Weights of a small transformer language model.
Architecture: LayerNorm before each block, rotary positions, tied embeddings, attention and MLP in parallel.
Training: a variant of Muon for these matrices, 661M tokens.
Each number is 500 + 50 x the weight over its row's rms, rounded and kept within 0 to 999. Layers, rows and columns count from 0. Numbers have three digits each. The size before them is the row's rms in percent of the matrix's.

# v: layer 5 attention value, 512x512, rms 0.1, rows 366-401, columns 192-255
# o: layer 5 attention output (transposed), 512x512, rms 0.192, rows 366-401, columns 192-255
# q: layer 5 attention query, 512x512, rms 0.0911, rows 384-447, columns 192-255
# k: layer 5 attention key, 512x512, rms 0.0917, rows 384-447, columns 192-255
v366 103:499449452455531491450507468521445445500474554624549483575596487435530541569499539489483506538489531469494481440423462468546477565381483594484523504449436447535453602507485505595413505523577537
o366 097:542451399496507481604474508443493483474518545500309507497563524472454459459448502520535525443553486404437467541497563495496514486469446525445577559509506446520557577480527457509449524509516551
v367 093:541618436474416453439476475530543559502430513510527375446514503513539465510468482407520568578449492452510499520500485511505503481506480515472486401460555538521483458559517577449531510474602486
o367 093:595356489450494570507487499565518396441479483478520462422510524457487510519525506485426506493498580520534431515398419524448537397567535435569670521513601548456489496507518460598473465460524508
v368 100:496472527505587534544446495458561508568443522475523473576529499448508551481444471507525381412564463473538482485548534489513458532494509462522472501457525558559578413520513430529591403491488500
o368 098:491544515501492483470424447555494533554523592399535430566480551519545573548485526558562551578515476573464595467484437470499539490504479432501589451489493514517477449581523486441485462437483494
v369 101:410527498424497507519533515457430441502447356532477533417473496491584518416499523565588584522473495454440509517406455548489412542408495399507550480526577547470582564447437567512455546408458573
o369 096:488580466430531557563519481477424560562575517492532446628473600542480506630471450505467485382504420524516586487547494421445468509367526568499506420554520527574538539585524456583520528459536463
v370 091:429469518434483611485499530539451416512479531443444470522505563509514483514536510516521558516507563430479445495440335509400531462467562524507544538415516561413412670479529489545503436499451369
o370 092:499490524555503463416511502426443480410681605498466575491474477455455608453511459595468516486431522498532432513557464593549517526479473439515619458432497576504516546505496541548436368582535555
v371 095:552557552479555434511528442530438419547443444513541453403474607508523446568511582571496450480487479469488548440528577435547534478599523526510438420421537510404497492603521543427454502555446503
o371 092:533440536504561577519541452447396515596565500555519469513504472546522508416457568501504479507537479527562484497482417522446568401584527514374437507542449597375465509454557524496419451464583472
v372 100:548608497553525443427526415566551519529585418474440497479437518495452474631492447480544486494485503398383560423445468438471552507467461540395438545427466545472450466559490478530559516468542467
o372 093:538516471513549530492571488424440450513543509548525572518521421523491493462495480488540429518510415472572468550418535515586583442532480384521537549502536556517514496459578471517497561467497482
v373 090:445507477487542515486416486488520654517526532497613491530518556481452502445507517516477550386559548516504490568486598486537548527535475437502438463513369460494470399534554412483563596487537417
o373 090:457515555540532569521399540462523445540455461513527521612488493569567444465565662426586503458605532488500443427520492496459454577612535462451487496460577475421411465509491504466532490505521520
v374 097:545446544484467482500534525498496493525522572504478576429531441496576581515444437487519616534479503490618569493517466553415504466420474498496415442441512501587418528549495548490507497528466495
o374 098:564424476420485522468498507468555513447525519481529497468470555492483550579580583444543534490422506443512410546496494437462504515484513562413456551573392538480493577385521440441481436537460453
v375 099:523535437619468501494510562538513547460488551577499511482573516479518590502514543517428433469505534537586560510578542535463495496461478446539464512534559519538520481488534520496462499406557468
o375 097:576491588453524491528518487516550561596448600501507431540574465621492521522485598515511451469482518591546559582517533495347473510468519510518505511467431536503581455526482509424470388501446583
v376 096:471535550537553445550484454514545530519513625531460594462466510393488534543526562437464523523498544445532441526461532481518559460476451537409461528507576507503550503488497446462479530515496439
o376 099:445532493460440461509464417500400508512516439415535555577532578428508529479549522488596462447518460486506489483547595397436553422487419403553484548482566469413551501506521469537581543571476456
v377 092:441529540458506536519461438528482497456537482531522561522535456545556537502470511478501577473506422478463472449481590450547505513592389479432500481522373467466486512538554498441637505508536511
o377 093:485561466494547458471520470490474528518425513553501453452450530584469511563561489611475561599534376388456470495516542450459537545552445494530482554496514496495502504525545533473491499539497462
v378 095:458439531526539503422523461493443555515534516523499491463472484532595397613403418522583641540418477473504511511551514529576481520452517437569532515430434452527512505508572536597421380454561415
o378 093:524456440547467564476600422498580468501594451549465453492525527450541421401413475420492492529571514484505579468428509493522565539472430463429465570491458486523385519384536517542488492572482493
v379 103:462534548530490475458449446470474583603501534485341510573489604485421479496442382456505499458498466513464537541600536487478464464535585504583474496549535500415530487472504513542594469478488477
o379 095:455455546500483564432468515505488480541534535534515436489525541516543511469367449484542536470537498547541534587574478436497484514403430500487501522459471389489494547467474485453473417519531501
v380 099:518619506501491544498516516479479430421477515598470508603511515547543548403553484591536397479393511580610533556455378633494508490466463449494562403481614548633467531488424531528478497457575476
o380 097:524487472526449543498522592388598513502615546528583558520481531513424554409496495576514502480553502532494511539536444479389492468390543500609569506515459511452448450613465525423535517563546460
v381 099:586593535555559500509517530529516530535502480514522508497490544451437489452469478453457493551554555571485435481508493483475417424401441544509438459550499492542464493480502560453470384500528427
o381 098:544553506460475512509571521457485454478503499501558556593506500451467454450502507471529502516429550537481532473596410552420530550492466473549559525517527443458498442572464507511547424478537522
v382 099:504493422412498563504478523484433580591518562442428504438471524585521531526490561533546635474621490602502461429451507511437567527516421558538522551482531514467541557528424546523478404508459469
o382 095:482509503347502527545511533391529537455547560464461517489564560524492568494524472543464470429455541546453382515583514565563471602488551499544448432523514493462538498496458477448453518492472555
v383 098:530443534560471511444440482454533526463522523497536395554553535476466536520482445467402604558463475495489564571383480512506430506420430393418438555541529517555468507452512398596603562508414483
o383 094:536481576555473547471534489520454550532469472407524446404483603525519516487510503503510479558488546536545501508467508494558523526471611513519473528446455418466482535540426589451458506487476484
q384 085:513429525417445476371562455504571415531481441530480479544510449488501472483558493530445586487561370502541572571518464529497436476552465558457553518524498569502504473510485522504512499544467489
k384 081:503481467457449612479522425469464593516509520437408419568470562460415495592561493580486529572523412532414450538503479493394510485409558480546425473551547414430467545504444474488520425456510552
q385 093:623479529585461488539560451604510475501446478489491510555450387467527550562538522495501460540501530494418499515583540468539494390508486588554554457431513483537468598477471400440507540455368531
k385 095:521494514506511549566587508476540483498372465473490544393482482601541586467472494469447501449491440479520500513462415480446542446478448482475518491535418484485469573467560540577570547543542441
q386 088:469357496546514574571555552463519386527511408524500432478507518562551585425456489504534477468528489503421459530466428543554523523475534443523484566495430523502523619501432416408541490475619429
k386 114:475479505437529533455479491513486489548539626492510452500529425482452505456535416597410506577534495466500661506492514440414367427463548461545501591457495472541522514412522413455549464397394524
q387 102:487342603520450511525439531478502438557558453527505357511526494554498468485542496448555577435472450494476491476551532519476513502457535564385489472493512486545562677535494491453524478497490519
k387 133:442475478431562564469540513495539505517455518454443474451563524489497474441497485563456539509559563565569570492421517515511405367494509489531496468495469574495560530462576522425538504485390429
q388 095:579461449540467478484608552377571506405530485586439600468498483445477414506542497591523470528522559482476440530533594510415451367479494521526492543436577542540503480415547390466463521454562544
k388 101:555515492527435439489526558383500470516481494519514541581388422565510510458518498495490426496461519435434469569561470442535468472497499483490488531495527521529485540484537597562502455489537571
q389 095:537556509506466388552444436513508452500534582452517494502480398492574541503479491565448545482383526425500525503521492472510469589448543453607555493422621489537404482539643564419555520446473409
k389 103:416468466469445544418451438478542580532426558483509437591498512489456500517520411528485436481497483466421524552475507529472483534553482477538444600542575456494460521542499417609544453520563529
q390 096:536464549545479522572438481525459578522487546503498458492489529497573578515583558475617471456515507401483436477501509474568537571430516470555525505453556552509457484492595465530538510520616441
k390 096:519623514581521528514443401448432577481544540522438396592518478509567489420481497517486572520498503490447470558498527527550454503518446531445558492393598502476503467523586579379461488520547606
q391 101:523472466441436417472554548503479527459470478518556445484472583479488445435485521552551546452451541547546534484403477424551556523442472526497477510569489549500497471561454459519435578567429533
k391 101:456486590492464520499439516513468465504520516462509545424611479471486420468468557496477505579587537443472546529599473513504478556525459514423500516465515477454587471539461596498505551466576480
q392 086:561528539472525457397623506590463445501478462394529515517541386514517482553526538621516459494466522513367507444584414518506477509495524530463367459450476504561585497417575504592501551444487495
k392 096:509546566547463446559430443466457544497504651570402527475529550522527474494510550456512590550484479521490501572461527453473513489523431500516458535521496428499423547566531610474502518469553604
q393 085:477470538494513509502461536505471472592573587458526544547505598557513463509457608444596478531434437525477403580520497531506547610501515495494385479444435522478534511535515425524512589494504550
k393 097:495465448445463573437542516499522506425475437537424435538394442566509519506498457534384527456469549483542560472490508486443495494414484454543513500403485477440559518412467361555470517550555404
q394 104:472493477432491402515454466536456561502417444532480525419552488423495526437402463523518558425470508514565547436453524527493538481536476415508462493557477558484492485523478503490481536441480369
k394 099:453544506611552452503560496416514540441404531498562500524477516448416573471480573512443477561497538544535618483485546468489492451511489445416545452540492497493412506433487520463569516445497560
q395 107:446423356480485523522501485569500579583485409406484470474480496514515530488547475485488504488537442519567536404503487522594554499543463461493453579616462574453530550562483477503465508460489476
k395 096:510484538418521517562522496380527469490531434545563557564447486509439475485546446583445446573484532502568575493493521511452536513382571411560519458434489515454544518540444483536526494482546544
q396 090:557613529535549501406573484466470510369381578546542573504498484490479430535434476564461469447534516452549524476561478514511533488515506480514478458473514471488553466456489569618526503491489524
k396 122:453504564394604517489590530491502492551521554497540401554551503503491540432473524563450566485508521545506588535510545526459487394529482435528503554498451555507514498381531457426511539503366495
q397 103:517522590564448435499566499538411560548487461490465356453457445510485533438600455485525490557495507535501485557450528600468464464664491554547438618491495443574510585485398521444504521603422399
k397 107:494520522494553531491509529541531511630491463624521459395445485515510535462520455490534436462510476506429547506493565441458584457492506501535570456498492464545464472501404497520559505457441459
q398 101:444562474488495524510539560482495493477469586469526548509494456498505528496453464618417548547515460534549478544511520443483488360463514542518570494449390455521486465552492503566478514513536444
k398 096:564464608560526490472488557410462527438543522491501549516542483512522527435469574582447463492579544492435504486562500494506454551410483519498509500443531469409521533591379471463433467446588537
q399 099:483443534461451519494540533439531379444379570479467587526468546612538526465433522502498530475444499494554568544591516547502424561522495447446508515451458512415490535519440427551501415507571539
k399 098:498578412496481543537386493540556464396553446487468515515434542564580455548567443490600415560553521561495485459537526516442532485463625580355486435449485601464566520457551568420505519582531481
q400 100:532529455522584552481462542455528446609530503636512408502523478503471466508536458482462509492628578496500473533527553492520560582518511549624423591603434566517541400539478456527521501464493589
k400 098:459422471514419448540508536459466472483464465412401463488486516528508533392439501540535510473491512489673527434506558475499446440545523520558487517460371485528523511446507500546466453520460546
q401 099:577508491529584598483466526388456550461468495547503497470392513511529482411291465615564565474434555569584535562540507470464483510489498463465543506492536480463363535537543552488497491507545488
k401 096:582503489479414474567532490509404567473466499482469466445552541440477570554473410490397481518498510462537521548595555525490471453464484516502501525511569517481496477491474525561528527493599545
q402 100:412512518515545505482502490545468557644484552587478502434516447392539425523474486452470524481446467488518466476500507436518568501564495511491450512487484519497442473536533528560552528497429537
k402 094:540500546505485605521491545442452575522508538518528514429630463473518582422453567422542364478506480470543488450485393520528464473521478568608494521540498493505453485522466497601456514501510543
q403 100:455564591543465583536488410460520547459512479523566508482451533527529523528538509459475430544525496563572464395495403537358457510489540491507393463487495503484475456509504476490500515496541516
k403 094:573471584508465501487485509476468445355457501398526540454475515540497573470457430525399446528420562494577460437568545586523556443578486506536508544468504478554537419490492545536584519499493451
q404 105:470532568448597477397516524496470446565509478391448558481413453583387488560539469385536492448585463600540538494478521543418457503475513512458566430524553461466457507562420515500522494587532510
k404 101:587535462516522522597512568520504536530444478476516448397404407465526479469552557505540507417440507527483501556474511462547535427599420524540541501542566534552578563485635445490487470509457461
q405 094:510548428542571546403576500410513443505530532427422492539471561510523587441505550455460511528545461593532474518455463484478438499470444499466523502440537527389601503522398501569533511547424478
k405 098:578590533460522382494483566515463468455380579501500522437509524399559474448436471434530574507515567589501547538407470463511537443480473431382452495569515528537443491574558531446443558495536539
q406 104:518511574471501478515537455521564542428517464493460519546475450460499493461567455418449514556525445496457608537466549419490543493499567672507548516542475546501533516447464495514500449540560456
k406 103:584453513510480383574590429466479462532475527526464560509464527429524512475442491548516436456555524478489531576504475485636516534638484540523507456456542514526513553547445422479536576602478498
q407 105:445530544462562434446521496475518467375492545546555525488486476521467558497549452479465547494447481570485455552527475466592520464589563554474538545491481462587565410460512513465441510510614568
k407 097:566546497507499483491438544543454574606433529490517444488455480520545438557533478518542495512409526498485559473484478536524527489515509478480518513470525439587521523517527588550491486380407505
q408 102:504526461542556627570551490443515538544534460536417427418477522589566461482521479485481583454565467505519520428487517463449477508534547424531508439615522506447517477566591516464534485449428426
k408 101:410517556475462445497429460551479599523470511548485445508484441483540528427454566461546486553451395445484364489465518474516542462606459578492458462438508500542538489529502498472515507499510485
q409 105:544548579559490485497463476485509431555521475531415533526475528483530638586487527437592530516426507492540493506528463598590475501447541482504540492544499515544446474471542511541497473484437477
k409 101:467504496552504528483459503517476528466532497444529462522652541521514475476533506509587480530477465397528546596447424576521470542507494509535494511620564487472423474478529476508566454492504488
q410 099:602516546481472474475480425482517615438507524453462561584574526493445513513517486539560520435387544428508569545550500554579518476461465528519490482494471500518455432514582562442461522545485445
k410 096:471446429520422563545551428440497466545477442487567580536465607445463578572515527536505542517498509466450515465558439546475529513508592548577479518495574481596412382546418501551466446454500510
q411 095:577496510554493475500456507529431468458390503489513488477460479559555536505501527507474471440486471484530586501531486463554466422418597540455567470515410573600551556597544437433556537473524478
k411 096:553517521618512493504514429465416534530451564444530368446519536541533474550491430500509532472573426498604528576562488369491442488488597552439373527490490488568531354545496525492447484452414520
q412 091:457465496587383422427517552499541504549514511499529487405517500511554499512520494567530553464572535475496526485546416526473456524525440557444469454459503481549469454546474408470550516396480491
k412 091:598551592421604601458553481444564439527502499522604580546407486541511555504489493479503499400517456444450531550471529517457519634478486472478539487431466569578440553479498554583612430478500490
q413 107:440515516448532490445560528468526497511474500501504566485489559553561453504372533549497452558576484502518537404506499560511585555582481586486510494495452566465522540519485609500555444462517498
k413 100:497489476551425521464464542486382490514527454546480467465529498469456481515496485493574529490401491485498523527599492526518452485481488470478482558520394578479409442572446460469470484480496444
q414 107:482439475515544547490458424539471628450548553470430525508516538528478554415566489479522518505508503510489500517536442515508646518608474469511557546501559555505434544498508494495489440510479470
k414 100:418451551587498429562438491479546492383491450493580469493551465477504514517478543429574504503601568489504427489487498519510513517482439535420544578425558523527519556479484505493639584555412498
q415 103:556498478397525576416598566603515541521492521529417527529460492536545507501528530564531460500448483490512543519483591525559469531462449515503534527567553532603452425491514383507529458468442449
k415 099:475533528450425456463457558475529562483545579572496453444466428505490415420500550486547456390558417532447493504540474491521513513497541377412443385542586562488509536506475484505433475558491547
q416 103:419468475516521660421490597511419472585561550571537533538503432550553498507369493530490498591543493496566525557565474535519519467462533498424452422461511604469393513586456626488494525573626496
k416 096:503524461526479478585491522515503519481425490525392501491453500453588541509552466515459572528555503480508553508510502497480456629479485532420558535378533497485518555442505477462568558491410525
q417 100:405417516528485545490553407482556488472527495428499598470494505380485615553573435476491420431513502486569568491533499492466576532559471562528522515537493500514476477582576497518489609514499543
k417 099:546542484573434493510423544489462489476591505513483473402518540527455558534529463535505503555497538443444455565511533486454552434546495576562455464455561482563471465477508537405413586438503494
q418 111:441419431476502469439467418484535615438521563408528520492537507452498475538540518553472479529521540613550393476419419623502517444511394504547484562571481458586570570429561485564511492449520489
k418 105:530502469514473488461587454522524560542499404545530607586495506379538497604499539415553481498508447467514545496548507494517485463490451501445524533475563481533452462527396523439410457556525436
q419 100:574434508515517484478463514450488435463482491440572435449564478536532516552437531482469510528553506409460520478388522488465475452539381408488483482453490461506475503484534524545469685554470471
k419 098:516549436474515521483486397456504585569537500393481448566520519568598477516580470522569563433496472538500526523424572512496552482500510447581506518568482409455483400464479482420470525511577488
q420 109:524528462453551555573531562413593474489496569476518570585454546569566498385533506540565530458480496503500575472485549432431548506496559497465484501474495588468459478542536398544565553526449499
k420 105:503458473495429466447434490564498538482464584508481530529565497523544478581550562518453531514416476573443447453506460519511556450483436448428451495416453440516516539467579509480537413488562476
q421 099:502510590485433515491478522423367527471457542534432514501514442477553516418374465486536449476448504506477431482511519471499531565468584442430516501451466535483486584476406520513422425452622541
k421 095:393488553451471457486495501478555410485414443544481481547526558488644385561448591570518535512436495385442439583462570542520430491571504502585506439492530468502499557516489523456567522585546520
q422 100:573519469510549438435419453516436451478564459481488531551477499437570420510540518518544516603421494472462454523529347469492557393469498538611548598501441555508470570499477490479421566530546380
k422 098:531518484569513496452512535563477568450525516472545529522504470563485511553544563617548411523546564453406512563550535397434469487441539471523548542473526480540453593414524486495518528573389553
q423 111:579515568431526491491599521578456485586583442497471504498443541447567467542479491449475554492463427500493573522534537454504476498405636497518538452464504562462493611530614515571545463494470492
k423 103:476445470510511462450504465478541439502469498495464426456452447509579562522473468475474439463499475514493498411442444423570435432606463510509468483545537548387515493514531417463572483532465561
q424 105:472471566474502519567536464555453518459479548415529542582580532559475540505514455513483496560483486422371551564490476555487511548460509496472493501482490440513531507521562474489487518504505518
k424 097:543551510476459501548569515528512509441637442525468485472461613466567458498588412486474481362500521493503473494441546506460504562486486443422515503503551573522457550546518529573558496550486521
q425 097:426574505518506565477522480446444587476526486531474474381531540471456460499467499545634444461446465437414474579487536503472449427447497455602488506528469679539540436415594506519522547479437526
k425 099:508478545507425598450476445426505554587454532540417522431493461505485537492518509537474444459523462503423492486514531565446565563431494492509454529438482456553534490486490558458443469526575489
q426 099:534504496493576572457486521487440405481575555461571527539469413613373520434561487573536505526540473488458556474487470475523535526510569569424575490606536443593491523504447504446463523536494506
k426 094:570474499536501424533575577556470606502491532448502455477463512462479494468644390475436560524405541518469534609597470509597463526449489492518507453373469479524519492517517403433469618461413477
q427 105:560521507565454443510575489468449623438399491490472535464519506452499515503412505521470502437494575476517447518540445527436500438503424556439536458540439523547494561473446481505406457426575420
k427 099:498514430483500516524581568459447537507467554360442441561392537475482491519512448504454609517397478556531570553538563439448468553547456540489454507451580490405416535462462435484426487495407466
q428 101:460524455446542542534461513476491463464515548456465512472547600468437517511471548572509508443518491590428505541489473491465548611487554539429576540431531477502419586482503553458553482537465639
k428 100:553569474476492543460467451505515503499390550470546614530522501411602521597480529428460506543467497523469451508466402571567434505602440590505423524497445438542427592572492542434467530382575502
q429 101:509497436470451520461348474501457592500447477475494480514485505536434442595518582514571492561535519402562487471481502499566454572474474525499472487518509384504521568521503504454478506455503557
k429 094:456490520497499511431489482493512547569579467581519559521571415507447371603479472496583478473443412490442490535455563513510503616609429527508504550507600540533547415520450569532451661455404556
q430 102:543568512475389546491448549407458488485500511503526460448492449508443462539528480634431435508548470506424441490569501369453507385468545511535447516467604559508502506450554493421553440548446491
k430 103:463488563484539519513524457520511574471411498514408438536487492447546494534535542461521497478531516521538504497409453487449454422438574505536502476598481450499622445510469514528490492628505455
q431 102:572498543492482505546512480487437447562451527476559530473466497534502450516454444533547492465504445491524547566558547527503478502543567641499550641547562575495522437517491468517568517465508519
k431 097:539575552532501512382572587470527465527473498509529450553536512561373530507446424510522492392496518453429521565498449431489509584508481499508552455484454471515585478507521551501536427489514520
q432 096:462399478538551518537490481538425483569522535448423565554491496554480528555466495425440509516490501500546531531553479557414474571556392508566538472475459543500450456542597473572533535402541577
k432 094:561547430603533614552547470496566546409454411510455424553498533625490461554465476495503521515454436497517472482516561457474490451442376552527496452556480522488519542422584472475533435510565455
q433 102:573523568462482518522478569597551467539430487500532539469429520557474518462460432505444480427438518579559533459473595586539495554524462556443565527484534546545519465456524533472479469496435578
k433 103:422468526504502537577633458552585497494502475441499474440463459534539534495428517513474579429377561570539449520471499544462570456567496500488532419530527570556547465400546399436552492489475501
q434 100:568513486485434552508481433544522496579465531596525545469422497586503461471591421431466548433608550569484606448533500508496485461553504430500500430516446523483449510447546542419531534473527490
k434 100:402458538530482591516441477482517463468457557465453416499499500503614488452450552510409527468432483452434441608468467521451520529517490511475478456508499430524507447428580528534508492541453443
q435 105:530456506547547598489508508460504503474539494530510392516543497569541449555496590540523454517485474516548431528523449440490499432481520519556419506382489500509544511467538452487471508573495572
k435 096:466563499363446488501471582562500565467498563467434451519458451565492596555581457476508514485470463549584505452463534476574434467544539466477505445559492558427538501499475497432561463455583519
q436 105:559495513473492444457570508496446426525568474540508548553507589514554443467439456449542486496520433625520540536498500481509492348577505507548448540470565560512453421576571477569509533508355470
k436 100:430450420532609426451518388465505536498605568528450461444556429470632515487497496479501576549508577434477537447496551588461510460509553480511464528449489531478570513415469567546540458460461480
q437 098:555523522514482402523460579473499525500458444410467436514539554428496488460494523425493523422532602501439418548505533527667439499475476448513457490494577509476489514514381538535524471469495435
k437 097:534445541445551507555590400553519469576538450483509495452472447515479481559441480540538471509463521503343591607451511505497475531450452423551529446471488468471487557444435508487480466541502415
q438 107:415462560545518480497324491487486564514620512521463430508503454530460520523497546469573475485538412488532442564534612488513484565527488500433501503513533460587445503471500550568520568476576484
k438 099:487504507501551525582473403574570455521590477493473530516483481441417495482550511436543515495443539455463488500460490500476444411616526575505496427510363569504484478541469377445503493512466422
q439 104:498527508566448506513499526470483500539497457535514458547472475534393502500485411481566510459443509400507591532526536456416462479525539465490445526465503527517483527601491450418615596440498578
k439 095:532510496515489478473459493534521584492381473450410528505511498507600515534453448399527523490347425469527529465419581509441553496485462525571445513524436533536491481425575501586500414460615523
q440 103:490533503521525575482509612491466600551509512525500480386447471524467377485513473489576484463494493453526483565474430495480515518507437578493501493546530494508510417520591526498528532473516529
k440 092:519564533511526513567422540539581388504440498541454483450591480560556500427512471500488484514448476490535490520450602479557543501517562473509522570453474560455485499499543522464483522536422502
q441 098:497538523511531418451500489491475477448552488499514466544544469589415610440552517485525457466553449469415580391423577450559564517501614561508595496482574513455481523492504530476535493503486514
k441 098:530458507477476560527580566526478543492500558486521532423514509457559486495391539459462445529419507437507554497439439549554567444466501497495402491457469501549584536375530513513521503473391593
q442 106:467515425513488506515472458566559560545464481497532477531535479530660425550517448478488517501517565534447466417505542474525561453448332549389522416510467497520579501343568532480484463584571453
k442 103:564488463500542490400451593523594524449580523472489563513467522425538466456507532481545482467559477464515482485380477453507509560514614554482517524496535579525513427442403436492513542602560519
q443 097:374400526457493533511459495557534499530454541527476540433510510483517524559580423477427540615483522509582428437510519392504485469507495497523542451562528458531537451503528431552447456546545458
k443 098:525499407419478472516540528523558408421534482475471576532468467521505490470565495494544448478576479472535602498481585537491523519531527493536490462498427528469447525549453416513407511594586473
q444 095:525524560459572592463587568504487387523497554495491633491457493545455489428560531470472439418539544451454460547478542376408508485587498501539485547551483465422546447519409523436460505436466546
k444 089:412553450582539493491528419536492499592538490512466506454480597541500529444502479541581441530496400530494564536564572504556561386457524417494509464477513505535467513451520527472526534473482485
q445 102:531483398447563516483448398517477483632522455543540488432539533534487424532451462477526562516511533521508512501466500481415469457430515526399520531546514491468535461497535542599573513473564483
k445 102:592537484537496411391525581501512524555536513528493494484472523410601472460442525437547521478489440550438427567476480553471564503501558566498470556421528441454558514613466506459496470586544459
q446 112:466480547521421555533605484557591541509526504478430467473449457533561464431565540453506503496527530477376466553504522475452459517493551515498424488504521489502382498518449443491587460554470549
k446 101:519571486490482495491392529482415544451532586482424602488440572473506572481496548424556535450539424478534552494503492459612474498513523558509503484528505458512522423492487551537535386500520507
q447 108:585498477469529555542511489508526432561606497531564468509472514462521480541524466488579477466446518593456424562396572428550475427546547526509437416583555482465524511418526538448543499547474523
k447 100:511470526467467514455416563580576503500496500552483471484512449468485465485444491564457540440438603448433482451481466469556532422455473521514529490510527428524503515505518519476518491481424518
v384 102:476492604386484451496464476519442483575507612395473508435466484467451480515529477569484537473528482509517439530486477585531465472512587428557579559427495531505444587490492534465520502528565456
o384 099:444437434485607522522471485513472519488461515598427551442540451477516523494418465418506553522462557518490612436456451500477585525553460416477462443486545431511567452504478495517464514405578409
v385 091:522463522453514550580581485449461439442477513471371445551550478598509462459441561448410453580506458528580489532596467474547477541528483453517497462645522463494578572463445512559486601476533472
o385 098:541517443497566465519503468440509573416477535448516485410538473479525540530474448623609524530503532554430534513507515597376460480522494475459476438517463506515480386481620420542516523424487560
v386 091:503454469500478483384484492473499611482520565463510462428519462414392501605511551459482463515535490547514500487599490391454558521476458374448519453554494533497464503522536523586474487451508506
o386 096:399525509505479611482562413587519489432529581449587513479549485504503443522447460528551572509449507487546446487491495532525429454544430496524525406547524540531468531539507423419568539520448448
v387 090:531560452444466466444474525508518560479525461515513464528479486496473486501486397469542503507538522445473459522625421467449450494525444473548503484588558446467425545412486589526422537532477538
o387 089:500547439565501670544455526508526505540494468475403487531431505582496478624527509442529485492446509549513430533470547494492524558452545398553507497503467569500543458526449450526494467499570515
v388 100:517453559541482544547503547469470433466588469575466460483492491575469494476492558506569622449565559531466586461504555408501461507528561473437469438552512547505488457465467555506493527537465480
o388 096:482537472493470516441520497494468467543492571453480478455489568605483510442519568505441515444566483570527446553552473440522457495483503624618436523504479494388522541503546491443499584546600601
v389 101:457417486552493499493485497413456424591498442500473496450484560531485408476487515477452442581413497555513503425449485517600481558580594471560449484537467518484503551505480392434447614365476559
o389 101:541509480472532447504492424410540534486463524487523547484570508523567521409617506494533460466502473427446520436542465458491517568501525522438350519511523507498520385511483459437410465522496480
v390 093:494486566520452572428498447629515440548490473523523540542507429413505480430404449462538537497547485499601477533460510492396448490497578441544498456533529502573573460533473530566513505353505583
o390 095:491538510431510489487367584477477515563530442480518512545521453540469537530520529407504473537445474421493568507521493467524470483521345515534440627497533434516462519451548588538470520514492485
v391 095:408611429428445468526593496603439505548533570499574530588546523556529411535540550495564473561544570483516506494528480589530449562539538570491513467508465513472541536501518571543489445500498510
o391 091:531436516482519463513413517465447490432459568541388530507467530500546446538464488531559572539530554466523518503543520498659466442546406553460585506509507542530503439481533462583492540511490581
v392 096:427586501531457533605481522536528381528473411622518592448433538475515441424475463516491371549579480551613529556502546405461568527514485513549494513480536472501493440501489461493489466614450487
o392 101:459458495533490497544499496568564507540498465592503562516497510507485485536523445462491536509469547423386532509376455538617456501503557525406545485460493417386416524487485569474421463420514481
v393 094:495414486548528559570509621453485527517528490479552492478435550554527467474502498437486472500551463498498524589440419473513520555531509514613493516515536596598550514427473496591572487484459543
o393 093:563523568462458454562518495496542546534491580500515572463464530533456525476515499483469551539453439440593560477453529641389491575586486486444487618540458620506545535470554398459455432492470575
v394 093:410499545547442498474450398471495487524515484402371516575469552530500478293486442591519522495597525514516507415553571514473482432535548583487514436490472524552473519504489436490581502581460570
o394 094:526488472436445465507453485559482479512467428456495503549552496467602544444577468505489516458497562487521539489501471464518519569557423460538453517568464506529471552474490523370452576439458521
v395 098:583523474498609436554566458451541552492541406430518485460465493521491538450525440534446506393479539472594444524537477513409508466501518444461603491416464545558464482509459416489531476487444676
o395 098:394538443535463454525489514510557541496508505500581537504498494492557590488424533533539509444529378473509588419547492640492542525491538541506449538525460431570545471511478565510401523491625473
v396 095:566560471553498436463488461453572468488506511503486471546455487462487464428511465466459453557475499428501467405433501419515550452468536549446555550435471520456459478477478491438517474500377394
o396 093:503512603478577550545527458405494501536562488502429470527500519454511520610542395461506498547611487503565440499499525558479542450576492467476550537529578460535494493523396562444463487547522416
v397 092:502415427544565493514519463459522472620526446496504590506550493535418469498477509516484525499422455470465443546477439491530501392570490487530461508445431433457479462421493450461503520459488488
o397 096:481559520489466582509456486500492530559414518544475576509410571515565542449560529512387529599494509368534509548543505459498524528519487557531503478486429540400486462475499530522519392530410490
v398 090:512528517429459556463471488542384439440481555427521512518515498478393444547495499593489461459473536493426416599495470468528572507590403518463531610541444482524523523438511469513526514469446530
o398 088:551384387558560403509468585462492435495526463475491552425476511383532391534551587421536495501533488562529484475467527562594540459461536514526537533568494548405454506433545621521486504399519455
v399 098:568522502388527449474455453456533543499441543571511476507378468427535506558534576472502438478520519522475477483461485541535547537510537500539505500413516557504525505448513549499483539488638433
o399 097:504529494578510568502533481492596433502516490548493513434516560502475425397476384568497529428452510472397503406458547506522539479507472614470472544525466456473461497508380544537515510455505555
v400 095:500504455459465508486559576443424423483483489451511498487427508507522514435534481454421566512380463482542608529507510533550534551472453484529545522448506521452534474514436468411412428455540402
o400 099:487466590545586534526510494526525498483605531603457522540417537459555613511458491446533440532552520485567580518609487504537611533502526480520455554471507516589462481499547514531519557460417549
v401 103:468498519446501492579429503499546496538486524438529437523618382487495553482489525453591526575407479478519463478537426531536502411462488454491505517528459505629505524532532495463537546517428545
o401 094:406433396480456448475522509430457509417492460468501554461469539492532539419442579636432485480549533579511494544494480544464455512475482555501459416498496518451592497478525500581463512505537484